Weights of a small GPT-style language model, trained from scratch on English Wikipedia: rotary positions.
Each number is 500 + 50 x the weight over the matrix's rms, rounded and kept within 0 to 999. Layers, rows and columns count from 0. Numbers have three digits each.

# layer 7 attention query, 256x256, rms 0.134, rows 0-31, columns 0-127
457492535494573467548500398498540510453487517505516435495497444477476459465533491486469565511543550492557490377518555451480480605476450462439514537587476473553525517458613516483550494455514432565443538420445467591509537523372571493429584523584498412476490506435483456590520518444513538490539492522534520586515506520492562472497524498430515522495465474525468448526456519421485549466405
480526548433468448527488554454512513519402423424624482567573527497436418486487512435518448488414562564509460369484508474578533493465583452533545504472475520371444609569508448532511486502502479510504518462430396472513391552453486459586486474485479398489407442494511411481542564496442495554462492540501560501528546547553456425625500554544477475483525478533488459541581371440472521477475
574515492516529413501504439551467447469469467436547542525500476454508559575474423525513496523414501484517534547431498514432456450539500509500462458457563437528438547480454535598470622514549604459535452504520490465477386476502495420461416484520474618587422508451522461448616605482518495564495505522547423428474478501493528481480486490624500478493547497463571539531559569425471536425461
467566492556532575493519414441450408494487471519327586497504483578451541596485556472516458505463501497485449560450541457453440480507552437403586540524549476515499507516622585490494477488526453542440527512482519389535547513520496392403511569434572539496558549515522507507504468514505410495491528454536556482492496549504490489442503531582530484519443495526530558575458499477525537477518
493505489496553477487527543539514519467458477472491468499558563520510507598509499437474470497527446427538509488426484506447505523560458491449541497558384478517494480551551572500504515525450515558463392631542528577526476496489529421493522482485493506493491459506487576446454546480536544576538437515508481434604408527496494422478513475536556506454536480475485458545435431490492494514500
494451530516567529440516407516410437472515459469449536445499514561675526504495523484575486461506471533501449543473590514406480529547442427477597521476602452538449502574559518482554537507478464577531503516497466539562514435440599408399549506448498518457513518514498454509546395590479503480474601484506445563457450529519538514554601465549554473504517478481430485397480415400487568524407
504425551514542454448485463453532387543548482532446478374513536527519444553432477439481528551461431578567571501463590528502494532511538586320499524539553499434449470472579576440417485428543584583509455544481540504511566621459593480428518502503513642466502486485492525573448597451569433509567534575542463380496506569581551431569512478590551466552570490576510484529494534462492507491524
479526588541495512436511516502499418456513480490456534525497470494579538497474592485565465539454489502558462577415564657430528495503575486521443563531443431605508580557578488468477483542412491524487472477479468487587500501535394400515515443484526478420563518560510413510423497544396500416526550411448411593538514476474461456453437557473568536544495554453440435455564531316447556451516
526463531478564496458475448547454511437475420372530514572440440457556528476481504507538566484443491488540443607490528445510481466531471515511566531517532507449463482499509437534483573433476379579509500515523511562488515437476445512427472552450503563503495452451497568505516521512481562530493493530522476532524533461486524505512426501470481482544512556529553537547467488465474480504468
458432427504539594547470489545461461564470564529487469507453502516562525531473536535506549507556503521480420474534486418459479410480485489490504509534577505506491487580578529460525491634550499503531531503470495479514484554549474366471487458464442541444529537490461477472460539458468396464556480450498630509593556518416554615488523427498516525440446554508473511439474591495455520502549
508504469547460520428486475549494479573530537522497546519583430435447436534554484513594510429579434551567514493443545536489509490485534422513517522574570502372408545537498461460530479455497555488558537518538456512505481509541504500534451506548488450411446535417512513538441496439542481556544510508493493522440476448505505527524514495493489453520553617590529514474518494491543554547523
521555558603556450443556533511426488575450481523528496528481454525471444470553556571503539485597504595499471491540464589532509543475525428536454491474466515574535453507557486523601476599502424549463490433527535599524514539459494588479478495449508519559496419585485378511576479488508572436440469454437439504495447445509511511565500596498449496604444458506547480461535525477548478458648
485420466536492454458570439422522468544482496509435479468432502484546457492497490459586542473562505563466464493545439452539470526532531457524600535441531428483582487499579499468569532576497484557483432484548506507542532470553539397546517545536539531470515492473461539496498452500556534510585490586508533488574486424517527565449434522573500543443474570474486537488435453494516521559602
515515450551491433426526631484529593488382467536551513522474522489474551492444539461404427514446490376524534522478514503546446495444458537512578560417464492525503531449478418509451557561446457543578631552527565462412475494387449510463485485466425539501543548586533471510494496515458557460474461539550412506521529467453438471494485543482546533542527529439498488604512433491558484523478
566444536460516547575457537581436457531526488495399485514418478542585485533593600483571512507548476532504460539547514514487482456555510470448622478535493476486455435530515519375520500532577432495538479464432436564483572427569486471559483518418501536435503538507377444643472547501504465489545540575541540496478540450504590520583525403500555412444513489529480607394448555546516605496489
441501518490600556538574525552553452501498420467420437489463561612507473467460443497545573483473478565444459486490551401531494467533418483563480503572487558541489432524535562527426410502520435474497491511483546461455528592588537522575518496585493481501532448483495529555450506484496595497519558561454497461523486482486462518485427328476552504522492439423470557509511544564369563509549
501480506489476465566451459546542494451442515440482518462398458513458488520482578491541480564607445497490559443483537548440516597404563619488513476451493495372451426496556414522450481521516360587564467470453510558487457490526649518500489481576603586565502456475444474459438442561518503454559346516477506599582535517457601491483517457445530430498512457410488389502463466484477540493456
540401516575482458457547535476596478484565419384456447499540479530597581530465462476520522576441527585470578432440529494534566510408453507495500505538557539524486457492506502581548355484449598473503430453446458552486581500370627479562492470476495516527503505417586479410509407527526569619509423404515453493435407504600584445443519544520499479443411538446575471494606622379410601466496
541562546495415557467507441478462495484557496391502350553520532502535477490633508543472444491464542511471476548409499478465479507537552532537505594518475532431525548500585498497510477462525449443547589484515427501517576511456516462437530545539485462522530546584483469544491464546427529483481530524504488496471515481561451426427512495583442465476498448586516574530481492508498463447512
389509452498397488609539441503518523461524466491490442564474518541467560586527588440465494452503508477371537466570498470589487554488519443608448449450550433499452474512505421583454439545498491561373499484529450488401540435424454513458566532519462394412497615506523362492486464545504457479535462513553579604497453482533552457450503458458457420491527465401506467449461521543617544452568
591480485452473511445498600463559461501433433540404440494606480391465480531560493488530411559449454515420548668447489571477600496516408537492571439501494585472501498428350523507486531507403501482522457446467553573533488462470416498472598464506532489432550561511406443507511474525487549502488587379490476393575526548555457505402430440587483462494537589470440529527522529633518486549513
408555575470550567608443499494510565474466384491450482511430413404517476476444534471497510457553605443491545477512519432500485346489566583421556611505567480460495558485505570424517517506464514489502413474486523425535466524541457462522420479444593420518506483508478511556553485512518617484447440523527559571498537529610545516497461427472447510436550497606351470406522565451572551492417
430582506491502541510514516547513396557459555531536475471479567507506580483460462472446479437476565488458428511460427495521508513497534492483565450492568517378556570572514441475459461498549493436536440527561590429477489525481527439462531539548519554474541453536543459432600517557490474561504526393441511442480548456446546518377393526519478488412450388562454510511526575499422483549503
482438475486419519446524476584446501567495525465474488496476530522460527446582413504497497397485489438456565476372519459469519456436596529499573472486564517599556484539610500536496486414540544523420463552478575545477516493559533560429470389544432627566507544509464560450483500482403645479538535583451473367553479544525417462521434360634559487449459513443454581511544437487475427530551
455461595490466590557562482482499495504515489497498450554533538471489368541526548531489501438537516486523472454520503499602503486521481489518489463511442547513489573442447482517419553465542463315513551416588458422500399420532555555406590486537657545444503407570399520539345532504516557508539525545497448450525448507497510543457388533467499549574634484491449509476454451489475431507479
506619473469598557398556422542551528486451631489399440405503531511509492506466510536483350483534462488477433534471443519522600518587487441425472455495525495545521541472498483496578470439587489501521554519489466472489585549500614574442507424558446489521501422434458428491488473485467572566571450504511460532538427455496462503456462488478534413494578468487490546429509542456488486491580
505418472512457471544488539505546492529400471498488389583422495442496523494541478554460502517441531479382576450486523532451563475454492483470444508560497437504456527498439483556465589600542661529443548492446517470476538485607495500583502508502499485574483404504495527525436494521595522430549473471463427486502436447541481522489464585471465536524589517490488619511518516602549420501504
549483567534464648556461528445460519494499480421434478546557425474470399513492448593580470550498554511480564457544458417592480581477526453466515572386477492530648479543448519391477501514455521498482538368540515449491477574496496530474548535530539457501474491496608485545508495558479564595551509507421472624507383453680481492583503405511394412535451434444491458413484516411564456508508
465572558552437502437546473513575447435456539471473547634446522520474490494544495488534491543440536558463496574496421502465580471525476494576433499602535476553463558453462574490649507538410498517469477475481550512434439558488540626576467504487590531617538530471572502558529538530556480525497400445574580510522520488582516510489526536451438463372521490455524519505399443542528506504501
402596538538583466542534512539555486535595564540503474435550468564496603508372463520528533518430521455506472580463480542460469408478431508494557535461582406495523460509561555534519530510418476585460483460447528530471510552477387484502488397465474548452458539613522487584490534557497492549499454507522513508485468571459475573483465477453520570522415444532504451438586610582518576479573
429532463497527462547409448428537464491506463631492480431483561528471514472516532463519556582414460434441457510491534540513478455459470535426467548484487457484484583538561559505452498524459472484530595533425562487553540532494412504490439574380482521532538530485519557535476483512567429493487414427486509520546587576424509544507457469485554421464468508447476503476569474474503466525532
418497484460559360550524452421499465482542494558457518561519439474458446384489489502457576504441478497523442423480515602546509515489485483456459551503515444515482457488676462487485467493459598502516546448553453509502537420427595493421617526487499399422585515554528480526497522536510569524558422411550476498374535478502489509410439550538517516535494414587430591567506519573548541494456
# layer 7 attention key, 256x256, rms 0.13, rows 0-31, columns 0-127
548508501637493604523460438451422541492465517450485479462548513455583439462511457459544434539567538420516488472542486484467509559516536508454449562456468494589486437448545455496500490518497491444588398454383472574452489509448534557482557446499500534555577501482545462503599515466462479463430498471536487637537498460499498430484494454474510603488502565433515577500584475486538433553519
505468503569561515520530524500488580543524582528525445518499451478551500498452477482504483529511549526541463414507540500496431449463569495450524541399556517518484391548429441457602443474541544489537482542473501535520515485467509483411465453514448525511493562351496558510492507551593437468496487429577505497506564578517560506508507526439518489528586495461466524531577508491586498476509
472482489519527508521536478546541567573537517428512556459571465605450508584480514516468482482539522515412568537450524582481433506464452542654544515515482533413498544530503529574426506465633426410524532558510460498544486439503571597525554496504519549445484433522523504558447470454443467441542469475527584412484504495542553512535522482469443439481541452552421433459464590456422499486556
527497482483553426488504471555433544435496496460551513481515582620473482569521471541476543533538538467465495493559529518542519481509451458592536487493546474495478422469459564425483560459632488497534505522568448433474417534482502441548466499565555455471508519512462597521479433506455511536520514466567451496487500466441570500556529684488528578511572521446500486536544490543479489451357
524517549522524485413517385517459456470433466456446419397545444625505537530558496504517491595517528525454393506476575629533529501484424460474493552592461506487517598428424562435440470496568510533496469544539492508469538525582527480468520461520469426466548463492563526528519488500466576476515454553510494441476479470492419501510471492440511422441508508512492487512530550513476510529456
593581517521506455557558514483492466489476558447525455456523487441467524410495412452574496417485541476562442437491561427518444532432516528510542489433513550445597378479477503540505524528523552526511488566490496482469541501476348518483540503460506506553516502467565577503587537573527498511470529449586582544434435540447467437576471543476481527550603488538516584498509518472570377440479
530500556562516478432546455578422426536506586508562538452415485491577466531568467448423548565518490480453494429544566544574415485479464481429544392516550550463527385482424480480627609499579506502514552603547570460578506436478404552570627528509436367453570389536397539537549514441577431575500570436586532534453422530479504529529436474437454459496541471530545570482590444483449555501580
543556556517562479586533464497510450465507450460572466407523447419455468574489474570430457550535533471627512473508552470474509455480510626459511442583481562636484467389516395503549475442472514604453376572499498504426510485594506469404432447503510497477482575418469490505537500507560442584444481453465531507550463544449455534550508447485445477555541448422544524465574546548470514584562
527477509589511476461413494472393572377582619516483497455509480537588499532494489472518491602517534479502484444508447443529564580492461405486578538334476578479533517504524455502498646454548495496452546518527493486588556402383368515490548547472540512488547503565488517492485502491485480494452566485589438565423543500507563466515494503525567505564483457493496519485559513426590433336439
464580470512483419572482562466464471494412485477483454536466485535347522517440524528684497469470543460561522549518456445514423462452592447520532492495585490445507470493519447430502465476493456564481512477460535427483584509475567426489404577487442451636476534475463482555419496473550510605512476515493500470609383487565526522468566425552509538357533473572465519563549480529578556507552
358388435489488459413512601491476443476487517485474517522510493501532507459506478549463517603477512607474547471598434589549544465428516457479472548613552468524476497516534522549444474427463482497549483441520468436556520458557548430488515547523464532463518488537473443467538468510572568459519452537496533436509487500509450573452562420554434489493404370562567521541522494501612563464526
513520516498498501531583390477460451405574383500504521459549411451545486451489494434468466478474485545568390465616475414550505384489536506315514416615488496581477493530479503439558471529552500541499473538488576507601433550510441504503429377570517469502521503409577497426515555594471569494477519423490553448546573558463423513512487519439476573489452462497511459517526510556493511502570
506501525509494280539586480458510427570431481518557500468475503524434459561514472494514562542446460491576520521469542515559490477427445535510448470505526467549537427492399521503499514417529432496553502499557516414589481549555573513636544520430438473470441496464488554459464437451444524502496533532512525425493422490458468523466494514477517467480524430474491497537514498572519589422483
573597407564529549485546494524612473554468478392442499560408446515540456512534442474423617490421476400380446524519333534480507517545443520607504519543510508535557448576528568442529556474488528550543584511505458419431443542542590490474446443534539430478469509477541440493429601442532503589576495433446502432522411507521461433492591495443448426500509538600527490425434564478401532503605
430408436407508503530456496579539393542532493505397598579427456472415541496539542549574511488334542460500482592578436453533507490475531448446598524378588473513504374498534438459505481633456497511514419507524519519506490465415480463485507550456509576479562515513481478510514535552520453448485554489526502464518569486541559536454487577509597563452428500498440526645570462483545520431570
548497530466506496539509577464473561469482503573544463395510514595521466539502429415470413501585587551508454577512555577534510496418430547573489463543552464410509563495512507504519508488542454495430514532474483455473469472516489537507516447597507511499475452523529519544489449469542529509471443515583485512462584485492503503469510484567523469478544468524527417467558525582430571516552
593520447514502533468453479427517570627437458481529364497538529453451538446501562517480454548476526468490606466516530603397562452428508453502643461499494452451482519492476491515436476495488421474533507575413472566499624509412531517528504527441406534441504507412494467511473494579474470519465561506519462462513537630565504563563532456576574517566507575515484578557470593484554594491493
488507475511576517383522536460475508455491436437477536453590483518467431465385547551552493596501438548490487465375600463491648442423438547519537507503413496484557456512471572449594579491543378517496544559444509547542563498458399334545442455512385450627471511441512554461420561527542514409524494519522493476419513483501597431591541515490537467441457529462438406431463526586488508518405
513511486431507625498583470441530433458550555576494459482500538528543414488562456414448543498443500458501472526470416505474543534516455560452501482470559641500529532543461537542488505554533583396471519498459553394521495596506576484593503518548512530555453501526549473575494534487478519493503555513485596447511487417535438564463567533463512467578547434444555459488533469493524476475495
429571544465466542497460501390484567522494338567523463537507387518518409376498534445540500464463560508505566390519403518399410517526501495514476535496444540451523561549453543506578581564479479534509466533383519449460638413521402472527420504505546575519467470479510501454569565481471467494444516445412533593508616461571436465483488527517527413500504489553458518477589513563503441404431
459492543549511525463456555449522425439520425490529507383520555478431449477497563494546545517506445519531513501530491601526592575498519523563453515488509468523508489557502575494462534544499486547542533454447432464455471548574525437568507606552518460495481523678434527490430530423521555527513505483517459492639448491532476567500546528554515394561473520497557466469418480524434500542562
490428367487494404549501463423567517444504530497521519578563511443520503518450514478459532454382528438596472455528545504454506388445437398488549457472543455572473499535570407424483551537515511461563513388463500470503472425447576422568580494462504515546474525467532476456473567437478539522473467523486439572517471518505481514460503528532471621552403519423506569499499440423551519452416
598478519513529508493421556541470502493554491479432481531556498436466546364467347486362569514413575495549559506531453427487480438458461524639473497476448494434491605516384491475499468539533439464463492500572474409529493555570449487606481554459483463499443528514484528453492537646511493472510467500542534565481497399456463427510561458556519503465449551575451491491495489488472486461515
415390491499623469441532492610485428478422515560458515524529641508534593526507403514584573566498552543481568684428534522495485459441458526486569544507531458466503446453525500521450551506484456534592450506527478388497422479465547594479583493478439481504412586674479452419437544386362465553480505488518595444557467547494576496437444443399505485468601461448527530554518477646483521608450
510439540534499573541483483386414484447465540514464520437502455497528376478488524503446529492548589406453429454628532515508427480467458453543580344399539471558441361552444409448470423545565454401424520502556437540501452492468498426524502419590494568456572438541567564491513527588489459469390628540486479429533544450455526525492423451586439533496528567565507577437513477536510447421444
554427492508491509595508498434425523555465629508442510528539500471522516433558552562471524528485506514485599441465424496467470494457469480494532533503423513509515407560497489554560544534394531538483443571518447552457533514517447482477522446516521511600487518572580507546515585465507487538522408477462521455507440548501401492552490477461445508531450522498431499538547615467432430586479
477459467567533521391461532448560474484468485513497496484529414538486443521472563485549429551527569460457507540402572517514532519474436499531478561571482506446503494503463441435449471543579509568548461472535514672548564561612488525524506487561422492519472438516580526497477510508462555494505470465496537373553594501578610508469441606559463546538490529519487484522500510662499451429491
528527480572465521499481576473460507374482512439540608461514451540491482482380501481484541431483465447563577513483481536461459479465554600482608454501543598526414517416476438616555611404475519516505508550526455494495521491459501555500467497485520527437422478477581565461550620495398551443490578547534571481473490521516450608613445522536512474609487541524389468475508571503442445422447
583545540494545500434561486487486554563431408601439517353512467544532510533600586503492454573461468414585502526499502501471487416563424570457438428409443486538522583485445564483423554456531550523559578522632512500498484480533525554526512508599524531524561398584482539467509547527562502451468478463491439436610551524530468562570485532520477529477517517453509517490499469526448438500487
553556487540496520498532515453506509547502533546474464567430517485461536493374481511503425489528436456505508487558402498570476468516512551463551558524509529535595549416544494525502496505432629492500511466460433408506480493519512471495558538562499385562569552509480533542524544442448548534580544526536522466528484402531496447479523523422480585516381446520478442448457491507480378493501
488496529547518489477436531481543514503514489515534567481489356412488485450462544578511388494455534458522500484476511488357451528531469528503517508430471482427515550521554430514586515442409598519474485502530602511470460493556531541532513599411504515471518458550595412396549538488547446507593425500417507542559528490549496493531438466515560494511489582587557499559534471392552441506513
574429423509448511434524535478546450483503467512496405580543417432536409417523377494500526432602516518555458488449469488429547503433467550538496422545484529588485400460478496494417446418540426450429543487526484533467486537549542427467482422389499505533487510499505666492521359449551515559499545504427447467455512420458453540457581517524453500444435483611509467564469547570567454459464
# layer 7 attention value, 256x256, rms 0.151, rows 0-22, columns 0-127
519515587506510430500544468488523499541483509485585466589485567478486486529438483506482505491449514497515430500565468475518529454519472498545537423461514461493478495496511577542553525489528595468509487523552489467524362481559446519542413532517430498557487560519500439438527529435568566420499474521483590486500502520460448444426501504494493490514475486541445488502530546539528516542481
468460472542527546555525474512508542457475526401507552520558539539531481498458523515541450475501502511509534534420491535514498563619500419465445556467498506510437487515522525433441530490479410539551489476475433561488516463476432515493473603526531491522454507534479546535556500521512474525518500505491502464568482485399466513517506478478481466491442495507477461518452479568471460508470
504551461480472511534548515439496553496509526441568478527447564548530520524459453555499480444539547528479541473476448522483630494407564508494447501516400554561514478452561547469494516541495536499549480488524410530491495491399481448499494497533536481550518426488500524475490454514464495512487527519546508517489469478408503492489492524416509527482507481515430564477396494555429510554469
511476544468472485458510545493513525498572556614523519585537633410585519472515465480500482557452487522484468534482530402425525456458497501532476525487507560557512522408474500561457487536493517435521524594557535513533475499452521565540514450484576536513496568454451433539488517458445459493545513362521483568488595487448508437489490522542487554507439613542593554545493550486522450537504
502413559491420563497530522515527424434498461506487448514545419571462554497568541501464484530558456530514479430520505474543506418504428546458407471562561532422481420469529558457515512423421530453532592486467492562409479541389500451493430457507556536449469425515519547417481458494461526562478519531539508498437462427465473471476445475510478474533445503513480551540467486470399495448485
507541546489475508533515454494505543513493448424503479517586538500433507498572523394478444572469411500497461441491461537478514478527426470440478438429382463431514542494484530601555500521549447439431566493572499548513565516418444499569539526489513435493449526557521572464597493640450399556458527619500514512596604489531453389458505513532542489456540486601531466432559512532505479404484
455460452568607579571495431505462531539490438621470564518508636567495501480646484448493507467452558476540484504506512408438568399511523469596459516463510473482476486503401577467578481513538551493544545543503525470457526582510581483474503553474561524456454508510546406609504521527435513538477453403556440491484552541512528517501456431452511516556474534453486449499449500456481472457500
566517451480474506462486530465554439467546481470417499560534541536524475494509476489448531449515442504466528469401485490490532548497484476563532524483515549483512502487462498541533588505460481495551458454542464538513445534481566554549460440485348467576428479473514433458471568533492540507441432477511477562456378543512479445516509513582482500465432427422510466435405553500467455512575
433509507500397469482502493552525588500490454555467486504491473467528520467489535437423494478481535574537512528388495470556402467406546499530498443483420494522492550506461540505571498453483555526572500580527547511474444558503477542529525555502564519481504562441488523433519490584550566435493486515522491507459451552493527495548492515529576504487484534456493575547521473514532490480405
567435519454536505503560561493533525475466416518464488510571447450443456488508459489532611557462511371559515507547469483536507430599549477440509459466411535576398421494533539505639533480502473485505448553499565456495550457562564523561498477580595571507487479412467551464395567469512490508462480511537531557554436434440476552478510494436489452506455444466475488498542479492494525556621
518477512554457554595513487551615482552503399546462460475623496463505492556539460539493520554403503453443463526521508561520598505485494491546458609580515522514523511573416473490468510543462469520501553531541551518401626488450440625474478521477409600475448406494566396511439549491512546562401502443491501446504508456575522476481493463463481530490469487396484465463499421554512438563455
484512466494496584404416484511555547502504437546451462483503489404525484518514520444557453500392485439467452503514514422579536565553494409484441506469439447509476451482503505527512417540551501564528508466501524556581462601468588468522450510515504530540479472425475521528446513483473555488579600573500449469481513401566484468518532564579514454433474576474417461465476481461444505422489
521535399536536445467511461507463474521374487497506537453439506423460531422511472446431479494435550444479518471491464515493458535608487574541552467474482513516457510509485541494498455518454516440532476542474477537440609564478508441587466516554479515442546511493462487478493477473511500591480466569521520441403494572504435487470512526574517513529549496554430550394513539532591481578486
477486503509465519536527487478539426444524454536521455503423516466519506423444500508502543579420534458472418515502390465566469495538466513457497421473447608497491509544399545489551509554469422507579428519533485552456527462628465522531538538476537500563559489499518500472516523451548456506495479535552508499442482505517524577468512440443498500432506510487457515417491560577455520482496
496496542463485433488457519496514479478558482465478504505572454534508489496529546490526493427461559519530519521496495451544531479516443540520489499529417410481412476537495470483482490493515527550454537555489497597570495466495412460413440530535448471511516479500440470498537522465468545534496456416424445468519566498461523561595431534467472562560504499519553502522499495473467466519469
526536493531465574524507576492534532487410455457475541501466525448506555434537517548435564553510485469502518507488525508509467490548551499579487550459496557533553478518422464595582467558530534514524559535524536552513478414567565588541497486510520594409521492518539485500507472553541528478588611519435490515502528514497527492501436474443475526549495478412492494502485477520548506547496
512469455518414553461553479393468548456475562586545555492418521534528535478470488529511585558510479473431517586518471529482458458464415464501470554532468493521525511466443503464438508459439498501442492507504466513472400469505448518474484598542484463474471488515491550549470546523455510470480483522561546477479475572486480520466432480551466486450483519517532546487515499462424505507449
517475484495493492436496432463493520446438528447520533499556507505463585476496464496481435544442520476466495425420493474541463429539453465520572545512453514499543487552464470416531416494506467446459640487540528481465583527442466541551511475503446561376548505457503482384515529479414386451500497622482567525443485560494479450528523479447539528408489513538503564545529488570537553484517
592523534549496549498448520564521452491472526501588491476502491561561478437510456512414572516493541495508570482432443491453420406534458536428516418485514550446546515461500476544566483482483544496531523516502466512457507469515535430460493491536526580502495561440439465449542474528524546547506539478426536469547505455559511507461471486462474467556503471465503509484537480508545443496497
579402474503531450548538526468366527464459499506554525502539418472467430449547448506489477502529438460548497415476501482473482475474532594483438481481482496511519465488554522515546505508527459490437535551534468492527555579498433495475405489491475502488470491477448547421539516593535523581529548452526380565496521511463449483549501478533478476527513521512429516613529481483502446556409
582535536478493542459488422441556494433593436505514467546550488520565446502538445494595602477502509494560443484521513494496452465541446509523457528477468521509560528533477521598429389507535424498543536527489462482503466486468512459520379439505525518493447512571527458512451496484483487480517504472448474469534461422493593454493466443483470539479568554510538455483540448587533469484517
462512552514477538554591458560531466489506535522500448573596477548505563444392508538484496522491508544492510450574501477454528446584440512440487510573482461527508546520552497541415474511444556422539526467396493545488431491457513513496466474505510469490482443562465494459574476548493455552481517459506528462474546557452504521506529493450463506538515489541498497524486563482520451429514
483559408458445495463488488529435479561511471532513430450588570479604499473579493472460519460463514467542498461497483467532518482508486457505409492499511575589561572542391569483537497495585507477523486502561452413465542487482413473448555436538586502469430565502495534483486517538511491520549515533490477580519541531593492486523469556494477524567533496586570457497485560571533456513493
# layer 7 attention output (transposed), 256x256, rms 0.138, rows 0-21, columns 0-127
478520482430597510578556505508433467451501564526455518436594519501522553540545480436552488473513525456486442436475520498544489569445498539458517481514459495553480606512484395556393509484528505461455537472488545522478471436422509472505483506492511464462472457442566486532520457497549457518409556456492470490516416451530521558491460475504638541537518480531458460515428517508441492445557
545462591569553504471490529522543469501429473504507431448445554546491575458522546457571469534506502502483429501548514541532525416509536515475494520517451516526561527453450487600540490461489490413514479488507569564558464451502523481521491411521431495554595448494530508543440597528491484487504519423476558541517541444525506464526571499450506568478554502532539527543573498518549506486508
522507567504520554489426451465503513514552513619541547510532495485550496523439523415548485472460538634540546480447470451524478502520482465530464496519462458441524496522475497569509458523546522489558511499449518541541527469456504560459451538580436508525497528504581502466498563455548524563453553553497488494521518425569501512544488488546499517510558465432525458460483459480549479519538
525584481509539558555574562634461433612495410535526503475521441546444553518547503463479488521522504549513433439475457478453459514539536554543439499468525525504486452476498528527506535499543553517452526470552491402502501549475549591496521486404546542437469490552580499451506497529519432530454441546432443558460575462592569482485513552525491482497492539431475472450539509521449473465461
497575465504506505498581490560527496568514526493524528553526537508513511566496485528532519482463458566507498465584494523559503561463605460519577576526470522528458541485493438448481491548454444569527477495477566499519517513627508636432587474503502475512573503523573514476520516502525477441523443507530492454529565474508513487504522487516566463526521541472517510480580468452605453491438
505498496506481548531500505532529484497463496466512560533485467531542497485448497546428510482607516541522514462569522514494501450496577443499512588482553510549555533505555526423472543445427532477517492445455510517442447565597529579574422432549423570522553494383454453506481442428548513487503556458463509568536475462529563555510519525474504476439477503541568542662494523446477491497450
485520510443565488445491486419490441484516504519597542467508472371495416546535524526479520503426474457461511498546472532483540473410507446417506533493496558429577388564568445478478468469590479552457626447365496541466520550551455542585508484449513500443513513426527411446472451513481503539507362430462451482485469470521509421467470621489508425514563479506527431456569513592499521489497
523528548550512420480470516494530541488621620549580535533551549508478576462463530580553428443562519523577444518524538451476508479540562484485500493531512515453535506487417464494548422473489560488525478522531522489560544455500513580448517542392479465455469496475445494551490479512430456552525548501553528549510525449530521524540403512432494508514533476493512508535451481604518567433523
478558458501518546559484559480416455514498446522530523512522537614415469467517397470556521507556464473540500498529466528493600496509457519439526562439505504465496503496602511442456498626525436463420506416424568475435502576554491524510528503408594544455522418587521520547514486508533535525546533538520471488500522415508459548504449518456457411480489482533486524658496493503558528520544
561613500542492522529486496524513520511541521569492446503561482512497465536435629459478485446591480481441483569520405525562526537528443513611483548588505503481463585478592459492401444422507494485547512403571520518612528558478556505440512494525385491416535560479570570511479504543465454447473517556514490540450484506586529417562442530537548538490476557546500507515550431446487452447447
538346537571434494544498545507471480459514500478637529488503587428479455559532487443487478484495438467581428546521492504384496492511489567525515439503438450481488524608517493542534484480452483491503560477546489548543474526556575465547520562560434515482498564455413493507497542522477422436505470411521505575547498558479548425520457431528544521514542478559536552497466567515512558475481
499425539497522514519532517512520440477504514535491549538458421433442551541545561504448573448585408480466417456536517528451543424471353466546519487480574505514564415564543508451463525471479517496440557416458468433480545473527436560452552477522547476497554503563454471444588507585534461456383491453555562564414436402539550465367454507544489447528496606530473542534490650505542494479582
477470527441436563468470537467504444478607485466564477501568484488485425474568486539530534474469546502539546488538485497463488434466541409459491445522520457437492482527453502529477570470554531493504483505529490508520500508453512551420543477573519455521473477480473559496492455461522484499534510388464494531478478478453480480522526491487448533536452541564560510471566435532469590470526
572518532450514478528520438489473534569469500551549438522555548555498471626415474460553444507551502453491613510532523559428563458476477455482512514570530357546526476516579465581418504492445540453491563452515492423587476487489543499521533476466468528416454404454526484501510501537459505491464565501475478462447499488487484452453465461530466517563495468512532537556494414517463496502465
424456499506571557562512470420521527532511457510456464464475518438586378460462508496474458549421476530448491381553496572479524460528531491455472472488482510527519542434561497500523520521473544506519496530478506478478526409526512515543587500450405541518403628579486458509473528541519498442495436504609495521493475500417494509556480509568510478403477572471532450576531478509522491507492
455431476428439495509455448493524445521557540556536541485506545481427553554521453495571549493471519462507496515467482495573523471474499519454471499493471521451467539449441496509491468487493548511478523440563570559471490523492455452509483509489591485440527478561451555546433520501509466545466401522502406477490557549543474508436574447561452451530485512459511485520533604478469539462431
438522470492587463482442538501503486532544494490555446524478381531557545470490490525569509442488490484507557460544551472529557517572551494444499552476473538552479482500579535592480532485411466463514496515525583448538577504513539529512524503507520517462438464578525540511519503470516493552507481491538498395527549525519457501457462501435525527441585597477525505493439477439551447427476
490510485523500523527467509438497476464521470475476574510495498470438467537498473428614524347505469465523461516589431569433454540530458445564449472583503487512563496508454551466445481504396459436475462501490527496500484557571494443378439531533503554532483563452511515559503465494513515529498545489586477509608462496564456545514479558510493511436431467515475491439511464371531434505499
485484411541466494492502505534547424507466450561443469569556486464429482492534479514568497536419436498469449504473440530512463555406467449452459461471479485512537455531432424465470513519506364573442497468459548500521481538436513484491440521494589485439558460486436491551420559470550446440492543528553431517437522542420449479578587484494478543570466527465429533474549479430440414476597
478575528510456534545415497548524530499542518485534583502467556501507509546534534481443491414508500524503530519530503510447480590547536485535533474513460564559473485534444511493543478456530455437484424446520585537467450485468509533543563467474411479528557513556506433484535456424565482467470541580461538509557508499428501513515519471350497576466473550608447478515477489484432495471526
530537489545487441534465482512516583521448529485502568510436465499498477499405441485424473435445486434476532529487421508478491535497527501436446564484460531492528518576432491531573527525484472573527528546524491462504563400495582495544499441467612545524534447528416430470510542516467448497519492541425469502381568441445554521505533556516484507466472485459504419541472530520544355490442
557473485474512501491517472516508450565489454529434568447441492521545507555579522497551483511521555543511437513447491574461514440359528496510447482454438503560532462468477458547443453515453505497415475391544489478512555492522431486555435548557492522536523453489520536490519544432550432421537434521426444479478549452514461459518489495480542482502516563513472493447518454508456486551485